config = dict(
    d_model=320,
    n_kv_head=5,
    head_dim=64,
    d_mlp=640,
    positions='rope',
    init_std_up=0.0367,
    grad_clip=0.5,
    warmup_steps=200,
    schedule='wsd',
    batch_tokens=131072,
    dataset='wikipedia_en',
)
Each number is 128 + 24 x the weight over its row's rms, rounded and kept within 0 to 255. Layers, rows and columns count from 0. Numbers have three digits each. The size before them is the row's rms in percent of the matrix's.

# layer 4 attention query, 320x320, rms 0.0796, rows 0-63, columns 192-255
080:167156132159114129147089122136140090103150123160127089102108105136107131142148109118129145115115102146136133109128108132150155114119130145142099124135110140138133102131098104100099107115165137
095:087150123108142156118160146156115175143145106120161108146137110182132128123139101112088107124133130099134135112142157141123137107095118110129133113100128108099131160123175121105163121178107168
095:130098138127186135135124092120159172102138113169151114130104145115157090154102130086097123162111163136125126118149131174066132126134137154142160131115131132079108176098151126147137155092128119
092:140159091103107148151102134111132168136142143104168111097159091136106154141096094097129122131122145093087121146140142125114142158110109165107140144124140137093095137125120102146132145150127106
094:125127168111141157141112161157142129134125119105129150134089107128141137154153128152116152130120130110139118127131164137130107122123144141125137126128114115098165182134173156088133119128114159
101:124115128127114102081120103144099124176130137083133122116117110141130116113141088152140133109151172134123117122124180149102170125107124134132167160148156133075119131162139119108149120126089119
102:141140139182110111085108117106102126123126127126099167133150129104138143110129116114113125126140061127155121086115122082133094145108110127134142105119142099160144124093073140127116129128105145
100:111170156135123119120086112174120172144169115180159148110108131180122111162111103112127137115165121129171138186147156173107156156101111124172134107135157110126167209117099145159126115166120123
095:079100132124077157109176181121149146107100140184135144117172110151101144151103136150123141151127142125122143133145100142114129100169089075114128141107140132123109175149136112096091108133169119
097:152136131194119125075116090141127156121102129126133120098117127109145139094166147141126113138143146153152099118110159088121110081134132135150115144131122137148107097108076161125117146135124142
107:119187154139136147148195133126105144101118106092065110106123126166131135124138169110157177114109120122133132076139119167100135120135158104158089102098109136110117106113171154134139093182136128
097:137132088137107127124118122143099108155159138134133157104093113109092125101152106103100134103127147152137095144149096113117097111112141132136135118196098142117135163110107141107106142119139145
105:111140128137156154109115095135116166147171154122124116099124151134105156150147147115132121152117108108147127134126156156140100127134108127137172128135117108097129140117133123134141149128181115
090:110121151137179131158092097115115145091111123118065146142147172143142101128102120132121132175121131118133145147100148132121166148126125166142111156114128127099161140125099165127137128120135166
103:121109092126151107124049080119115141107129127073141143175141121078066104149132159103113150139164119120110129109122065095190131109083158136134121122170103106097135155096157132105148131117141132
103:132120106134086095105167093106101107119108114146119128102127118146076126128118169148169115109147126115100121136128137101140137138132114120096158167141153157132137097128104140150123114151110114
102:121155074119101115149158142149128144130151135129117160110123136134144130126130096174095145134145129128124095117134138151124148162121083122155127117122149117128145109127132131077094148137140148
101:117139138138159096131112134139147180136159112171150174100149119132122107178109154172104105147121153135121142120143103113124108160110149115126165141111117171129122122153164126157107126093095118
102:148110107153144167087136133118140096136105177159099115142103153134105123117101106118086150101127093111110092138123172124144115153112156141130164103127122125115138125106150144088111165114101146
103:138146149090143088133156109141122138101100126116143122125123122108124160091139094137132165136124155083174118167129138137107115137111090116152111161157123107128101137156129146143158124105115142
100:106095140130112122127166153159140103150112155105174092108121112168128121149133150120098125149086150114098137159072159126108152123183125086148095145108156096145170134142115159135139122120107148
101:138107122076109130073119109082115091130141140157134154130141148120159084139107176151134138141129127113107130095176140115127105154086052092135138092087148146120152147114141107101153120096117118
106:108111125126140119121097148112111180147108122101124098134134089097145126119092111096078101128142105124154092131140102181143139130126137086108097139123095147124184139145111128139121132123119164
101:122125158118145138101166146121084122106123106155111150188115107120105142102155142147139163128162181113126153118147174138138138134135110131105120138186140108136135122163091151105129155130136102
102:089105117148110121183097109153099125097131145129149136129152140110130106109107110144109139083142089123096127159180121091117127138105133139061157154111087118152101120157136126125150139115136132
101:113165121113153125162131152124136132158158141090130077129147089120137121053135117116117100112105163189101135141123147115111094123111120167116103141178082188155124135119118137152114132109116128
103:138166158120137140115129127171144122105157139057110110074146147135113103167094119151088151149133123137142115114125129144137093163136136165157100086125129125125070115119172111107149099134128155
101:132154159122120106169098145159132091133158123155078177115140188108099146160127135140133100124106126122100137102127143139144114117103158123145109097153130104073100142132132129162168149151162152
101:128121102097108133105105158189164154125106135106166123136081138154158134125139111122104114089135124143107120143073150086126124099135099096145137127117067126144109138178078095145151117114127152
100:144154145127132137092139101138094161121130153125148168142171129151122138116118167121110143085139135107130124141163114112133132111119150130115140085140165111150164103163140156164163105150159104
106:162170136107129130111152097118185149146114097140145118113133148116135148112151103135114149157141174139113132096156102118122098175143139120122099145132118110108162156120145135140084140134134111
097:108124118188105110116152098135105106165130113145118102194148127141145087118107131114083144117124116116088132112101125173131144103154174146109152132115133151144093157095147108146160138159108124
105:123118146136159111124137170128140170132156120100149143099128103160113125181144122137112112137162142096131110123159097161108110134105138108164132140170115132120137160106146101110141134111111136
088:137145145168143154150065097144110149110135135106126107118126158133141108132088176106098151125090125140120168126148105124144155086135114129106132088162161119103123134157173147143162103168117122
074:160145148146121140160109135176126090103121100113112169121123108141142145131186145160125140145119151162127107109125140112139130093109158134118119118118113140145136089134148122102160122129143126
085:125101105123144157108150148170154207112126093170137132107124126160147084159151143116114158115107173133144144145151150135115107128138147104147143124100112092113156170095125107108150135168110200
095:145125134091100151123104137128177105140155139144133083123125151142111192149109112118098130137151114131073125155119105111126142150127122100156126133136151132137164136132140110147132123151126126
095:109128102141113137134184156154146091108123132112133097142098179105134176080177105116148108166123132117115112167122135100119095160107123168146094179146183163117121103112157171143118130161134085
100:096091123112114103110095120127153168099146133111108137126142128104130127104088155113096153128146145146096104104125135150117146148166125135123122166146125132136113140123175118120114143133101123
094:146111117121155129119137122120098096123130079115135089166102142163112092112127141125105115108145096111115126121143155146106163156166097142154152148159162137087132132106131082160132175143112114
096:143141110140075092163149173110116144142150168137140085156154099100144145082128125117137100110137118124116148119080135106161128123127109129127121125104120133180155115134112099131128118117160062
100:152139109148141088160129145157115147145124147167100151131133127118112113119123173163141057176124110155113087128140167154185110104137153132110111154133115154108128117130033112104108137132089139
099:100154139108119116117154137135111137094140151113096086139127136113113130108124130100150112138128146143135129119159183112139124157129081087117144137096100123158169085149135110138133132135156120
100:108132147186121127114118138138108096153107092120138116117133158098131129139135120115094122103133106146152167113133125144118143112136154169137127089116129123133145136122142160104078109115140137
101:135135105133100132150165146159163115160139137143163117100141115122116150131136146132123166129150107150128102124131151105111141168111116138057143137135154108131159138132122114116135145098120130
114:117133127139127083081142122100090092130107135188121122142142139124127168105130100129140092113095094101110114079092143088155115113141120158139131119136169133156103112122102132087114130109122103
102:154119090132158131162116125142145122139149148088117145122124136087110093116125114101138148150169125102146164111149149154106186152134146118139121094125100093137137147152094140132116140108213159
098:157157152160127149109120115098105176125099129104082139085121172114134135117147135149144163113151141114134174130091078136098106126123117191137139142110122112172120153104138163108133148091104161
097:157152120124152143103097147153091087104153128058114077123135141155106133172154072134132129119125079133136121170138147138115106183122169159155138118117135113065125145152102096121117087132132101
098:167157117118150117118136121128103104105128171133146133146147141130174156119164143125129114162119116137131176094143134114102124172170108146166133148119102176109144138162094125108123136099104111
098:105172126102130144125114139125134139147127105117123140155160133154136132106096137096141118118119153135143109139108151126118105088141138129150130167115125120138154144070172125130131141128165139
098:152117131153123116169076151149094148098116147148125157137119089111145124104120114151116101077105085123130162097135157147115097157110153136113122155128152125165142131115143138157133127124156097
106:097165123110096143178125133128130136097186124158094154141126098124104126122118187142110111126127135123116138155134116120163101095177118119116169144129160103138154134088127108112120133105158103
099:104118141110153114170113160104118131138112104134179162133150148086133077132112162113152115096163098063130113148127093123097104141129160100106160080123124130159123151120149144109088132170183122
100:153139091180120146137137140112097162124120079133150138173115203105113142139103075120138143122112134132095116153164138122146167129132108129114141116100080102094135152146103150165114114105082101
103:106116144127132135088159140145136098150162131101108078077156134138106136116124138076121119125131148136114147140168136085095081143123130140124094148102115113120116148118171168127190089126137136
103:146155149145100110110105159172120119125082173147112124137104116122124111108114177126134131149127141088151132136159130174117142105131105119096150125094149109110154155101155129124154106141127116
104:123083051139104132136142124156098122115124173113117109089171080163163119116122063163122109141132143159145111139100126130085134135097087117155117110157148131169131088110132148165112157151094102
101:128149127131116140137116105121119105131106171116131140121156123119115161146122084137124115127116082135137146093119116119111103109137148125126095155170125082104096159142115146113134121158146120
105:158143071126127118107151128133176163089081153160131181167098097180071114119116114125133169109175136161121165129110127141132139119124112126161108068106168138106140147118142127132124129156111132
103:113146068119137091138135110129105095154120157116115108134143093151120161117138135114140157177107119171128114131116166152159102119135133148116130169112109162088156146112100134134085099100127098
104:132084140121118123110141137108158088094140105148140106129111146089157139174119115134134111106086150115121071131155151105151163121122127144160080083116140141130125129123103124145131146142088126
105:146154137146142122097105116147107078145097108100160106133116117136112096120132136122120154076135103059126072131110122168123081130165133146081072157110082141126148088122104126124137143126170117
107:092105099154105158116139080106187164155154077156177104105085084123125109107153111148154142105104139117140143117121126140144098103135148166108154155141119151142117069130132130161105117131105157
# layer 4 attention key, 320x320, rms 0.081, rows 0-63, columns 192-255
090:100115103112122104101138135159074095146140135130138102135123160132150141122142148094141172144104112143109119136123164132124131116148112168114124110089139121074130134140163151153094158127150112
098:115117150100129126107169086100182120108138112105076138103129135094154093142052112136104140107110125101147117136112127173105131142119153115174147127118126135132142112099110132146167174090163129
098:115129135139100166141118156092152143119127149129112106140172098111124116144066121144116129148137137102127099157128143146144132143093121112096115103101118084093185125122100135161112134147140149
093:106143107114124169094118132127154116130170152140079110144105134141097090132176154154143101119137104183129070109145084139098143167094093122122171134080126117110117105156147111123120141172128124
094:161143100141157171148150140080133130107165155147085100116164094128138097177130117149141103119141177141159143161136160161079157088125118134150140132134118121155159090159108175203137148146151149
100:152148104123097087135151130126104133132148153097122120136140147113099152121110144118098112105164128108130090151111142136163105133166128165134160148121125115153084127123118117144115085161109096
098:120148120133120125143104090080148098172172125114129116065106121122102169136145136135136131115127095109099113144101171106169096125137108165112117132148128192147141131143155106108145125150105096
102:178153117115146156145126086110135152099138114084167114127175149103128128110073131145141157163136115117104147139095110140124119125172118145108128115128119135091143125115159126158149103129144145
102:140175099160136118140169138146108129115130143102100137116098130157145081105160105134124107103097137103128177158088116126118089162094118155156125135114071143128128158116132097098131144095139122
107:099115133148133094160105141147120124167118164117139102157123155091115110140111171109123135130106129140115117115124134134129175118117135119164141129167131130132165086124152128118133106122145088
104:139103148111087126133088079118110130138162140119145098169084171131139139140166129142136138103143106123104128175114111085160138129102146135100135182133148110176104106072085136145133130091122132
114:111146147107112077107143161084080107128125132131126094154107134106151104132186165123164106095091101173147110098125141123103139094165159133146129160104117113163126137135144133117118153103137096
106:100118129139152119106112111195124090133086109061136143129118154130113177107162126141155120144132137146147134094126111103089147110106152127159153157118142150114117143109116051062110142106080141
155:119096131164093067108127166144096123167105147155134128132134112136119143094153127111135096120088079140114119087165134057168135118149134143131129138170109146128109134128121116103126103102137103
103:133095124149075140142132116156130114107093157145109100164105141151151154126129104117124085118103138111155119144112145116087125155167135156128154109102136133129125126164119128118126177151156151
102:203161101127168185120101161134149159120148125151124131122163162121132158133132103112130138133153114169120097122106111166153160154111109166150101152153158136074152128151164112127124106145139149
100:150133076086141114153147123128102123154159112096182120137136171109129114133164137140175117140101161127083162112093161096094106151097161146143127137127104122158100139152142189116116097140142117
104:136148109161108116104092136131162138175111138094134121186110160121090168105124116124133122090089123101127159136119092134144144118120114105133109092138150111145119153122116138123091096124173127
102:204116168133145116135153083110097119067148081167131147116133113127153152149129127098127110113065130140083115158161103146160164087159099122105104108151151093143113129115114116140100131122147141
101:124115110125110155139119153147131108100094131131130087124106151137129112159131126133154109158105093129072130116083115127106132132166092142138154143136107123134146105166088126116127110106138102
097:142107123165126114125113117094136130140109172115118158169089129092116091117117112122182157122136128121144124150130150161140151142100112163096128104141158145139124118165131161138130088092132121
102:123129122108141171159177145129151146126154102110115114149159139094109172127143152149132184120122107107148091125125079157128108102140119150102124099176123097145072095128071132085128141095123102
105:120121123127139153086137116122138116117168152140124106102137132143146118137136155109146140151087143144097137132103133114142097056139112159130168126101096116144100137114129101131107131124156065
101:173140097113123097149095125137127131108120156095182110165119133138147105142113137110162082185147101108127141162119110157099127110106108135096168111119140099137151129131134128137147099139162129
104:128159109104076138089142152101139156122110131175119155094131124142096168133107137131146078137104150080120086162118117137079092114149149102171136106135121137149130135132097116128169134096098121
101:120101160093112144075158128138138101097094131116143153139143133132110126133127115159081128090123124136119097125131102136114160129086108139140136095120164117117118148150118105141136143120131118
107:127111081152121097131135171153145144123104129114123116161074103104140142089129140083119157155157133150103086131151105129126115116132121130116126127156097113163115139162124149099098146111145107
100:107158143152122129114151169116133136123131116140148157124105117152087121124121129159109130139148090109146072123113102094113139121162119126100157133113112134133125114130107122117102129140120144
101:130160132127119082110120137117153120133146181151093102131158128116101139169088120121125094190102134128165115145130133149164137189160129122162131098111133143111177160121178135078107125096141101
099:108128070121096115171176145140103151111150138124118125116093127130128125155167102131154127196101127155125167132095118198131086132184152126145125100121135133099127105086150087144118116090106155
104:133092126148130130136118161102073137129157093119115163090117113110105124067192116122128125128095154142163104148099151105141167098107173150115129159127111169123122146159099146121181138123133132
096:099148127147137144113105143150133142132117097116085120071126137112176141124119109185136148102155117123143102133122151143140106166129099132143112076143089114122126114108099128108135104123163089
099:117123108091125170159146097126150119072162112150120112142165069138173117149115093132116145178109112132152142151154183179090129100119116114142144127137129136110160135106105114135132145147137169
088:101120096068121158078131120171158133095148111135158086132136091145161159119118083121146152137131151085105117151108162177120171106092108130144154140103142134114112124111124049126116175149136133
085:100071132128094101132111077074150140120116112178144126200105141138122100162137130138074104138138136094116135113153147157127112135157111120126119174085131126148131171126172120087136122098114082
094:135144129078170137140114138129171116122130165108121137122131139110157172135109129135087167186145133133152133151071116160139141151115095103131106092158149100120118150146132124165129126142171168
092:116167110142135125078126167122150105110107178147162092127161153150119106133138083125136178123101098181100131065121123136162108155099098134109127116118138165122100126131131100102143089140151094
102:126091161178138106128152096134063149112117148166100161152125168114131150099132169135142143128157077143122157088118148108137140110126119143116105143129156091115121179140094109157141088079122117
106:191111125114113159081130133139150131151170120160140146159144111112142134106143085140119133088123146135126106156121128102080103104071085179125170128095117107120110098124101138142103130137122154
099:097100151140140121086074144127140109154141097137132112124145169151172146113112142105120133119122136161125101108087138119125173087122177138131123134147112103107138133098144132138078082101122139
104:115076096110110089087100136133128112115126105139115147170133154111138135103145129144148151144095108117078124071156146141156116133157170156092081114157117173123107111095121109085127150085131124
097:177143126170186135132103109115083095100145133097145136123128138163112101108141092114124146146129162119142128156126108120117127149102123107133105139173107107142102136116141104158120149191154110
104:088118123172135075119143106148128159132147143139120108131138157126176092134150126121129148096101094099077114106116134141116077143118155170133126137141091147094133147137128132090141102070091141
097:142133141099117132123163135155132148092130148165156100123135122113165086163118117109124121095101137106175130107121140113111105107092136084112124119115112128201098139075138150111181144169146126
103:133133143143107133123137125138100123149113133136121124163120139124101079085116174137134151155088123148095167140161129109098128120152112135179159148139099189099094123143085147124121115124107106
086:109095131122134098148094106151129140118130123081106122143146108132158114113130085156132075148157108151084138135096133125152141106108140127124122102137109114111157130111097107108128126076156167
101:150137138123114143108159145142132136151134123104147121077150093159104136132112166144136107151132121133150155141091113106135141125118129122119185117123098107133102107078132169153151173122082151
103:123159128086105143103169127133148144068150150089108086148114092100113127124135124083081125140150165072130144103176129127106138119132110081100123131169148137107136155130125145132145116155121149
097:142100100180110110148106100146153137153067086142113108122101159084139117113109121136147065156157135125133152069122095156135134124149110152127097171133114092106149098122143136130146129094141128
097:167124145102102071129121149115184127150090148139172136156133135108081110157095108182136111105129166116118125138105122132110141089100080127100135099113123146136122122094177153158129077147144176
101:112119145122126135132141152104095111128147132121147123140114130068156147134159166145136134101140107144120090108162159124159133154144121108128141177163126136119079133137085132107158131155139131
098:143171116092110105104076138087116126082101132177114117130145156107128112132116118097135109105157113089110158131149100106144152109155108152113124113131094117122142118110112076133145124088128158
104:097132096092115139158118170139108126114100119112154129090191128133116118131154122112146165128146167132114113101119129101120138190113142124135132154121100051151112097172161121146155127129118154
100:121120125101108108120122118124125120076144147139095071079150129121125165149122133124128142121128190099124141116143135144121092088068131127123101122094098119107113120119085123136154111088080145
097:120111153139131129077153147163098114135143081130135102132127114102156109130106135138086119146173129131134103118129137148153099104103105130156127109148138151149120109152083072101125159113161092
101:101158112113129139127119112098157168140157143104132179135095108151140142157125153165111105123141132137106141139135146152125157139141116164137150102160129154117164133132101088119121159101130129
102:114130126120102137121173115151103146091159137099147133127139114184155131110091139165133137117137133121106125111109125125146092092140129121125109138176129118084109155144150113175148129109092111
106:147095150167162143078109111141145173097115154129116109090113147134138159140143142100135096157135128118111151137116086160130133141134151099120133135112127119131130126114103137155178119100143092
099:101110130109139120079108107117092112131140153157134151120106150138150129110169144144146115132128116113131088149097132155120154155106094125131151167090164133122130104169142122134086160135143112
104:099093171127111108146117127136107108135176117115141112103164165115113088157117112116154113131155146132074089131090184092145130116137143140120116143119148141108160152112142144144125133123147121
102:165143116116143130111134112151109145112096137118121141083133130122104118137098106128127132150130111110148157184165133085139181130139144130142107155121110123163139108104206127118128173154149157
106:112107169107143152131187110128112129147124156133095143134127105162100150132113128113169106114168128191180148079133126119125136140153152078111125163127109127108113135075135155106125098150160091
099:138105152122094114135182139112157180114103127171096138153111140145152118145163112131088103126120141154149117116114156074178176117100097126131132116147138137120143099136131123134088106146058135
107:098135124163174105114096109172111132095094120126088137111202174160107117103069152113082146136146123164166094121097112105118112126113137145182152166119135114144141177120106134082119121149097066
# layer 4 attention value, 320x320, rms 0.0476, rows 0-42, columns 192-255
110:112112091125096185145120151130135081113138102146074128093147140146142077124129105149153150072146127130121117122128124161137111144144154099120110167098161119150131085128174145136132162134109086
114:137137146123154146140147168161096143128129065102165177137086164155143122133101135107124108163142155081132167143121153131149122112167135147136124160140103147121087142103151113099139125128159113
110:111112121110146110086130125122146097097135112104096134124109130147147131088090067158109188144157117116123133162097149154110149148123073127099130106131137148169095096160136135125095140152121129
104:146101118154108149121148127092123120128126127126154140146113105130113148117154133164137150105146125137106161153119110150125136064136106142058147187143100118106103152141085124143163107160086100
106:096132151168123121101125144078160131097134116090140136150088111110169172146128112096138130150127091101161155109164091145133096139127126090130115100114103109134097131120157086134106123129107112
108:068103145116126125085122183135121113104130098096146109137114158133143137135152111089127140140127147128148120175123172111170156121131140154141145139110128145084153129173105108160164119137137153
100:114128110107118148169098103159138162101149116129140120078121103166166086137107142136153098115106113101109178107146158131165146144106090112171139120137137145100130174110117133162092158154152113
100:075102139112124123151100163098138142084174131165128108117110142100136127143139139133116159126088161117144139068130164138133080120126136120121119086133145169139178120167146146154125146098136131
098:148205158092113125135197145150100095165162163091119136134134113147104125158169139134184128149135157098114184108120144170131084136123136100149148131101148138111166146168156164132142121162080114
096:098083129108135162139094102143080119077112175120142143105129109122162142149101146126140129134195151145105097159176115097146095142113185105110154117146080061115120145131127098111109115129144110
101:119146126102128144114127060133137102139168129100126141110153086084123101104107106163169117109120115096105118111148137128090120115110145174096090076120137164146150105143165108149168111139113100
108:120138128122112125153107123181103139151133115084120153143129063108141112118112133111104124174129063135082127150148115121087118103144107130152125186152178138156120109137134106113154130142142098
098:146164081108108101101125142183097115160135130148154116099147142166140084129089139124163177139176106100110182110105100134122116125111114102160132104132137122113090152120153151148170115097101138
099:178137115125155132142064155110121149172103114129162123104063133091172131116119139105101154130120094124104116090139120115117178129127178173100162133122168115110146158086148106144069108137149142
106:173108091108119179124126108127125154092137157130144118132155103119129068126115116104173108157121063133104151142128145136159158079119131127141129120144129144152119124113134143102115072115131096
102:116121128108079123148127138136096137143154171125141143167110136126132108134128140143154133184178097141117122141171148104098061165147146123131161153142152166131126137108151117172113084109116151
107:130125166097126109146133107126104117088160162106088136157097121096116110132136093143140078090122120120136133095164128154118162074104106115165129104103116132113129113151148110143126092106132137
096:114106117128137108133125128147132131168130123132109080125096121123139123144113156128126119118121157156157151146146099136110134145145080110158151125103109117145162107150123135148101115116113103
103:094108132121123112133146179165143139100145160148158124121122169141099098129166148103135081113167119139139121094116137108161096110123104178176134157159064119054123124175094128136096153137132157
105:118128134109145113173169087096137130145092134084159096135100137135107128129088065122130119137119116092135099153110089151126104170126149114163129126125124133146166138111177133110125116108101138
099:103124148116136122116145139151116165173077111159144120126126128109109148144109095119122149138106108127134160111127134108125161128143151083131161140095137147164119137130092101111142103142121135
102:159168153170168154144120133109122125114121084166147127087132101146104108125115151187135171103153128141152133158149127120152116129124133107096147121171164124148135145171138125119096134117145141
103:133130156123140118133110145139155104104083137134048140115160136145076110154135122118128100124088132124085136141146117116151123087105096152144133131139141124123159157137154156108133079104131141
098:127155148097124149104125119108143104167102114100110139140150157119090149106123108102112124134114119132130183150178168133139136147151061083148143111122129142151167142124149135101153149127145141
102:120131143132133133092124136105168152141090130081125139134144121088135138158161157113168113096148093127134137180069118110112132145138112141151109102159146136118117125143153126138033125134076173
101:151078135153131121157113089172083147112114110114137131134103171116137119112095137067116172156110128112168122137122132121103169130107135124164119174144157159129108126121128139127127135127124160
104:123140106085155117121126148132115117130170142159098107126110151140105095123112139129106169093107128088103101121155106122150067133143129164102166118147116123075089110136141128116129133125151147
095:075121126112172122103145122106127143152141126135083115138133161121118122141146133079110096111123141107070142156140166163167135153118157104092119129097112119127134106127106135137145161148124151
106:129141094153171126148084171123149133137156199114168133177138133139160100179134108111124106127141136137152133119127046136132159096105125162137155167177130146121093158107141145110141117123112164
103:154170100145098120127136128102129148117147165137101130153150114151136093129147123142141110115167139117151129113108096123132186111070057146104121175140111114087145120100085094108106139120112131
104:147142129130104121100128126128111155175132131121130130126137101140121113181125137159154098152114131106129128119117095127116143145156128115156194159128122148132160161128128098108146154158143110
095:126154095179110131075121139102126160115106099162110096128150147083112149120132141125130114151132148073136127149134146129105084121133058128132120139161169112122137157121108110120127123135082107
091:121122154159121142150125085168129136108118105111101151108142126113132107151136139126135117119114147145121133101159135132109171097133098124126120115112113109107164154166121147114111113154107155
108:155173119149120100078134144141124116105091132121109151118112098128116159107097109147146112126119128152123105120113120111113146098175100111174152167151125115097103114117121068099139121113110127
105:121156098139098124103130139159161131109123116149098107114109137123106137128095098105137136192124110133158099116144130117127101116171130145140122094122137127124102119155158103127173107166145126
103:153158162145116140138141124065124109174123157127134172121089100103171125116146088109118125094117129112155101108143124108109148120165135132145163126123105139134173083103153147124116146126097134
108:116106129146147119094115150134121118142113120118111130153121132147080131145125184113174141176128131138124157121164122131141156144140125129139170105133137129087158115115074114174120142135155138
108:145073149085170114118129150166146162129095150102138144113109112095133159087153131154087142162142123141158140155133096115097163128070125118126122118139157148137130107137136085138088079159124136
101:086130099163132158131112129142116101131110091106128133120109127112157074139163129139125156092142113120137118131099113132139115132103108147062173125136129146153103142158097134108140146106094086
108:117097107113154096134114172147132133130143139098135143107133122142118109094120118129112154191126118142104170111116152108140119115134097151148130144085104107112141148111114152152137147110126138
099:133092173106102144162171146134130119114125137130083141119129133152129104101132158086121149173112109152130147129148129119156122130152115099125183136133133158120139168145129158127145094131092096
097:094110098129147119066115121117129115109083134122162124134110093086102134125125104148135137143125160157119127104157128132102065156116119149160144178133112119128115120115121102106083124095123140
100:101101093162166124113122155155137154132120137122116141112149148131140167110123115145092135131136174114139095130118125150104077119107079139121128167126111111149101146067113117115146097149115106
# layer 4 attention output (transposed), 320x320, rms 0.0844, rows 0-42, columns 192-255
114:157149160136130102168136125116107126153113144129195128118110123078089183109105147170115166153160128105111130147123107121115134074144129156128125098136135134130157123123092131084181113117149138
123:097131141129141088146074088104137123123153139114122124128182100137102105168169142100121143139138130131113122133124131146122143153160138107156076114135131120103164129123137143152153122122109117
119:161120091150112140148122092102095123136136131131138094097106139059153162094115170125123102157129078164151115084146111134114110077122118136086123154144132068138123133103095137162141116111157182
106:119131105081129142120132128136153151114089122087144137094141144105163135144095099130113113153102137097147139153186118117119169161120130094142098100109110141135153052134139130155082125120134153
113:108140148143115136172126100103099124173114145144123073126150147100063166102151126155166130115138145151104131147090131109160178108080115142133142133108112134109132133104061122108113160124127127
117:164150109122124132121151100136137080132101160119116131124128128143091119182112100182097143087127091111144077125118091168108122120112168151087118116167138130143111150115141117088135104103093114
107:103089158109139132160147098125134120202100152096085150147168140125108101102108144100106139114157157127144114123150128125122141086155159139143075150161117127118142101102156148090156149112133116
107:131141119126139146129095150133121085135151124154143135126147135131134112099069152136121128127126126157124143168127128139106116088102158138115109154099094099104085121066146150111104136146092112
105:128128130168117143162127148122138121127106141150158106126110145051153126139145142119132109124142137146106089184145153098126186120124124144131088131134125117130145098113147148113115164138165099
103:119147107099158151118162117144133153140174102111121138136125123155102140111155146101156172111140150107132122144125159169116120150106110099119101100158100146152096132145144106110148125128111143
108:171158167175120133133090177150151145131122096128146130133098167120111159128170100184116141144108127114150131140138165148129140095120116110102169110137121109092126133086102110090125174136116137
113:133109139139138114127138127116199109137130167164145122132167183122152148130128113125125092132128153133119114135166164120127082088146121131147112124102107088118160138114118108130120149106135182
105:100128163096125132158150103099109113123107094154119138086077103139123173098178171097120075118100178198167116113121125145109138095123127125096154109125132121121136096108141095131144136148143095
106:138106140114109140123154133128094129101129140099078125139147139119142124155115124145149114151125159121146140166140116158113133141109117126141112083153120113162137105125133107143149119178102106
115:117128137148114107112115103122124117123098105120133155128145163157114123128128140122118109130100121144100159087171150138099135147151135130128126136127138131100167163147140085153129169159157170
107:080144143108171162121079090128168130111178113164140162121129108110171106137149112119096110103122104140099141128146130144127117064115115144133147139128119112134131147166113154143150160125099110
113:160155103166100113097108171160126137125113146137127137104136136151144116124086128121122110154114107194117117125128147100152101108120135134104145128110147108122143109106150132113111145115100104
100:131094152127090129137145148122157137108143112106132177061104103100106125123159135151115146124105105125111145171115139166162117122138158153117134099112112130110080136137120125135119122167100175
111:117109118146168154149093116147184118102146134146110141120133084123147118111185136145141131108116118138115127144079210146142129117129170080127137102156135134118124151103171111143133087123124143
113:125115146129123145089105189164113106133122128162109158104130095113145102102147080143163119163118115115164170121132153128102111108133132141139106187147105080115154117117065108125148137104145096
105:172148121103094122110121156075089130100116164138131117115152144111141073080137124102112099133128142135125122129076132159106075151148151155152117120166129135103114145166116123132130162135109097
111:119099142098106156097155111124135154099113158130107157135126091155113163120158089101144118154114146104122109126065159151114110080133107142115120156099132124109078153064092164120139124149128132
110:149125110137138140156132147127116148114148163122140088166117111154130134088113152114156129103110133145150109116134135126156127151148123143136113152137120108122083094110134056136134130112127098
105:093140157137168096135125103124135126075144136137141129137128090124101133127109154139130119117083137113136119141116102120057107106119108157119137126113153127098149146140185129142119098140134071
106:129129148177179099172109092152141146107139166121097111148116142114113128137128143127115071139139136121105119096163117151149111103075105159122117101125147149145114138081154100132169126088112101
106:121113164099165076071118184099128092127130111134136109106133115144116124158161157080166128148145155126131174144182127150131148135125098111099144139152068134101121138143149149125138121123142129
113:153116135135154146175113121129172138124171131082128120073105095190172146138137099132134106130145156126177115112115139134132133141095128096109134112124155123164112138107150088113152151125135142
100:112149159102140136155149150164123107089096123149134095150122108166106111139142137139128108164139109144164127086115091088107096141135119130120142118159134135153090115139132118104114085105154144
115:185126136129133098104193122135128175144136100124090129113152100143113089133132132105163114146104104125112128121131174134130104159124155109136124117109149092159178143136177149146131136151122148
106:126077154082090133120112129142092095140082129132120135091133168109162172096113137121127160103122123121086158105131156100123093141141140142122120164156090147121101161138148147116125155145160168
108:140125149095122132149166128135117118148115097123150146142147149093126120114115146128142099071138113131131119125147114115130114126113148158147069117129105138136139167133100081105140144126125104
102:135113186088114113143123118148123133137141165114111127140103139148101127147097137136103143101114121152124110072109092109125162129098161164123113102143086127110102100162110106163149127120154114
096:128096107156093132129145122133110149153110179111138083094131148127131115139171095137128139103129126124106155196123119136173126153136115102117108134152143152085133144126133102149149116105140137
121:143133118115095161119121125100121158114118085109103116134117151127131115181118136113101135120157109134094134103143160102103148158126158139115159069129200164124105140142115137110117113115103151
107:137151136102141124173154133105101143126128090166121094136152095153147115124145152119116147112150164119157118093115101132110140124127162089142177150146141091142158124122102136119093112102118136
109:132081112123131122126135123140149109091132132164113138088130124128115135127108080149125133169148109088087161166132088125130124123150134082136097169102159119113100104175137108148139140129142150
116:169126143108121125127136153088143144098106158168120104154121122102111124101122121128115085083151154090104087155119122109111092100150143155102116109139116124150147093154173119093113117109111075
118:126099143141111115117103114127131148102186182121102123083091122114123141154141155117102088164145174134137142114115118137175118157142038130158080140162099107079091120138121186159107134105136119
107:151165191106149118141126119126131126108153112130140155139090164134114114121151105131152114111130084109151125139121161139153127146143136159121133134110095135128194108108127172115165150107140172
121:141096113114134107124144093088128105147091103133137116075140166141148107112137145124167114110122112123109130098135140183106147128128184107102127094108123154155135107135137151098153163131115155
108:126140112122125154108120078089145160096146104113137142140119136121103153133130128146134154139099149150166115141110162129088126108133122125083083121143114108082158136114188108120126150126143100
108:167158146092105101126170114113125120115127101127112117111156149185131102132153160150134123115107120126109078123133130119161127154121120127093112124157137133136125129149136137134202128120139115
106:132157136110115125134166134115088122121137088139130104192120126107149103121122150098210118176137116128152119116118138095152172156150115108118152100161143113109112116124125119083157147105129158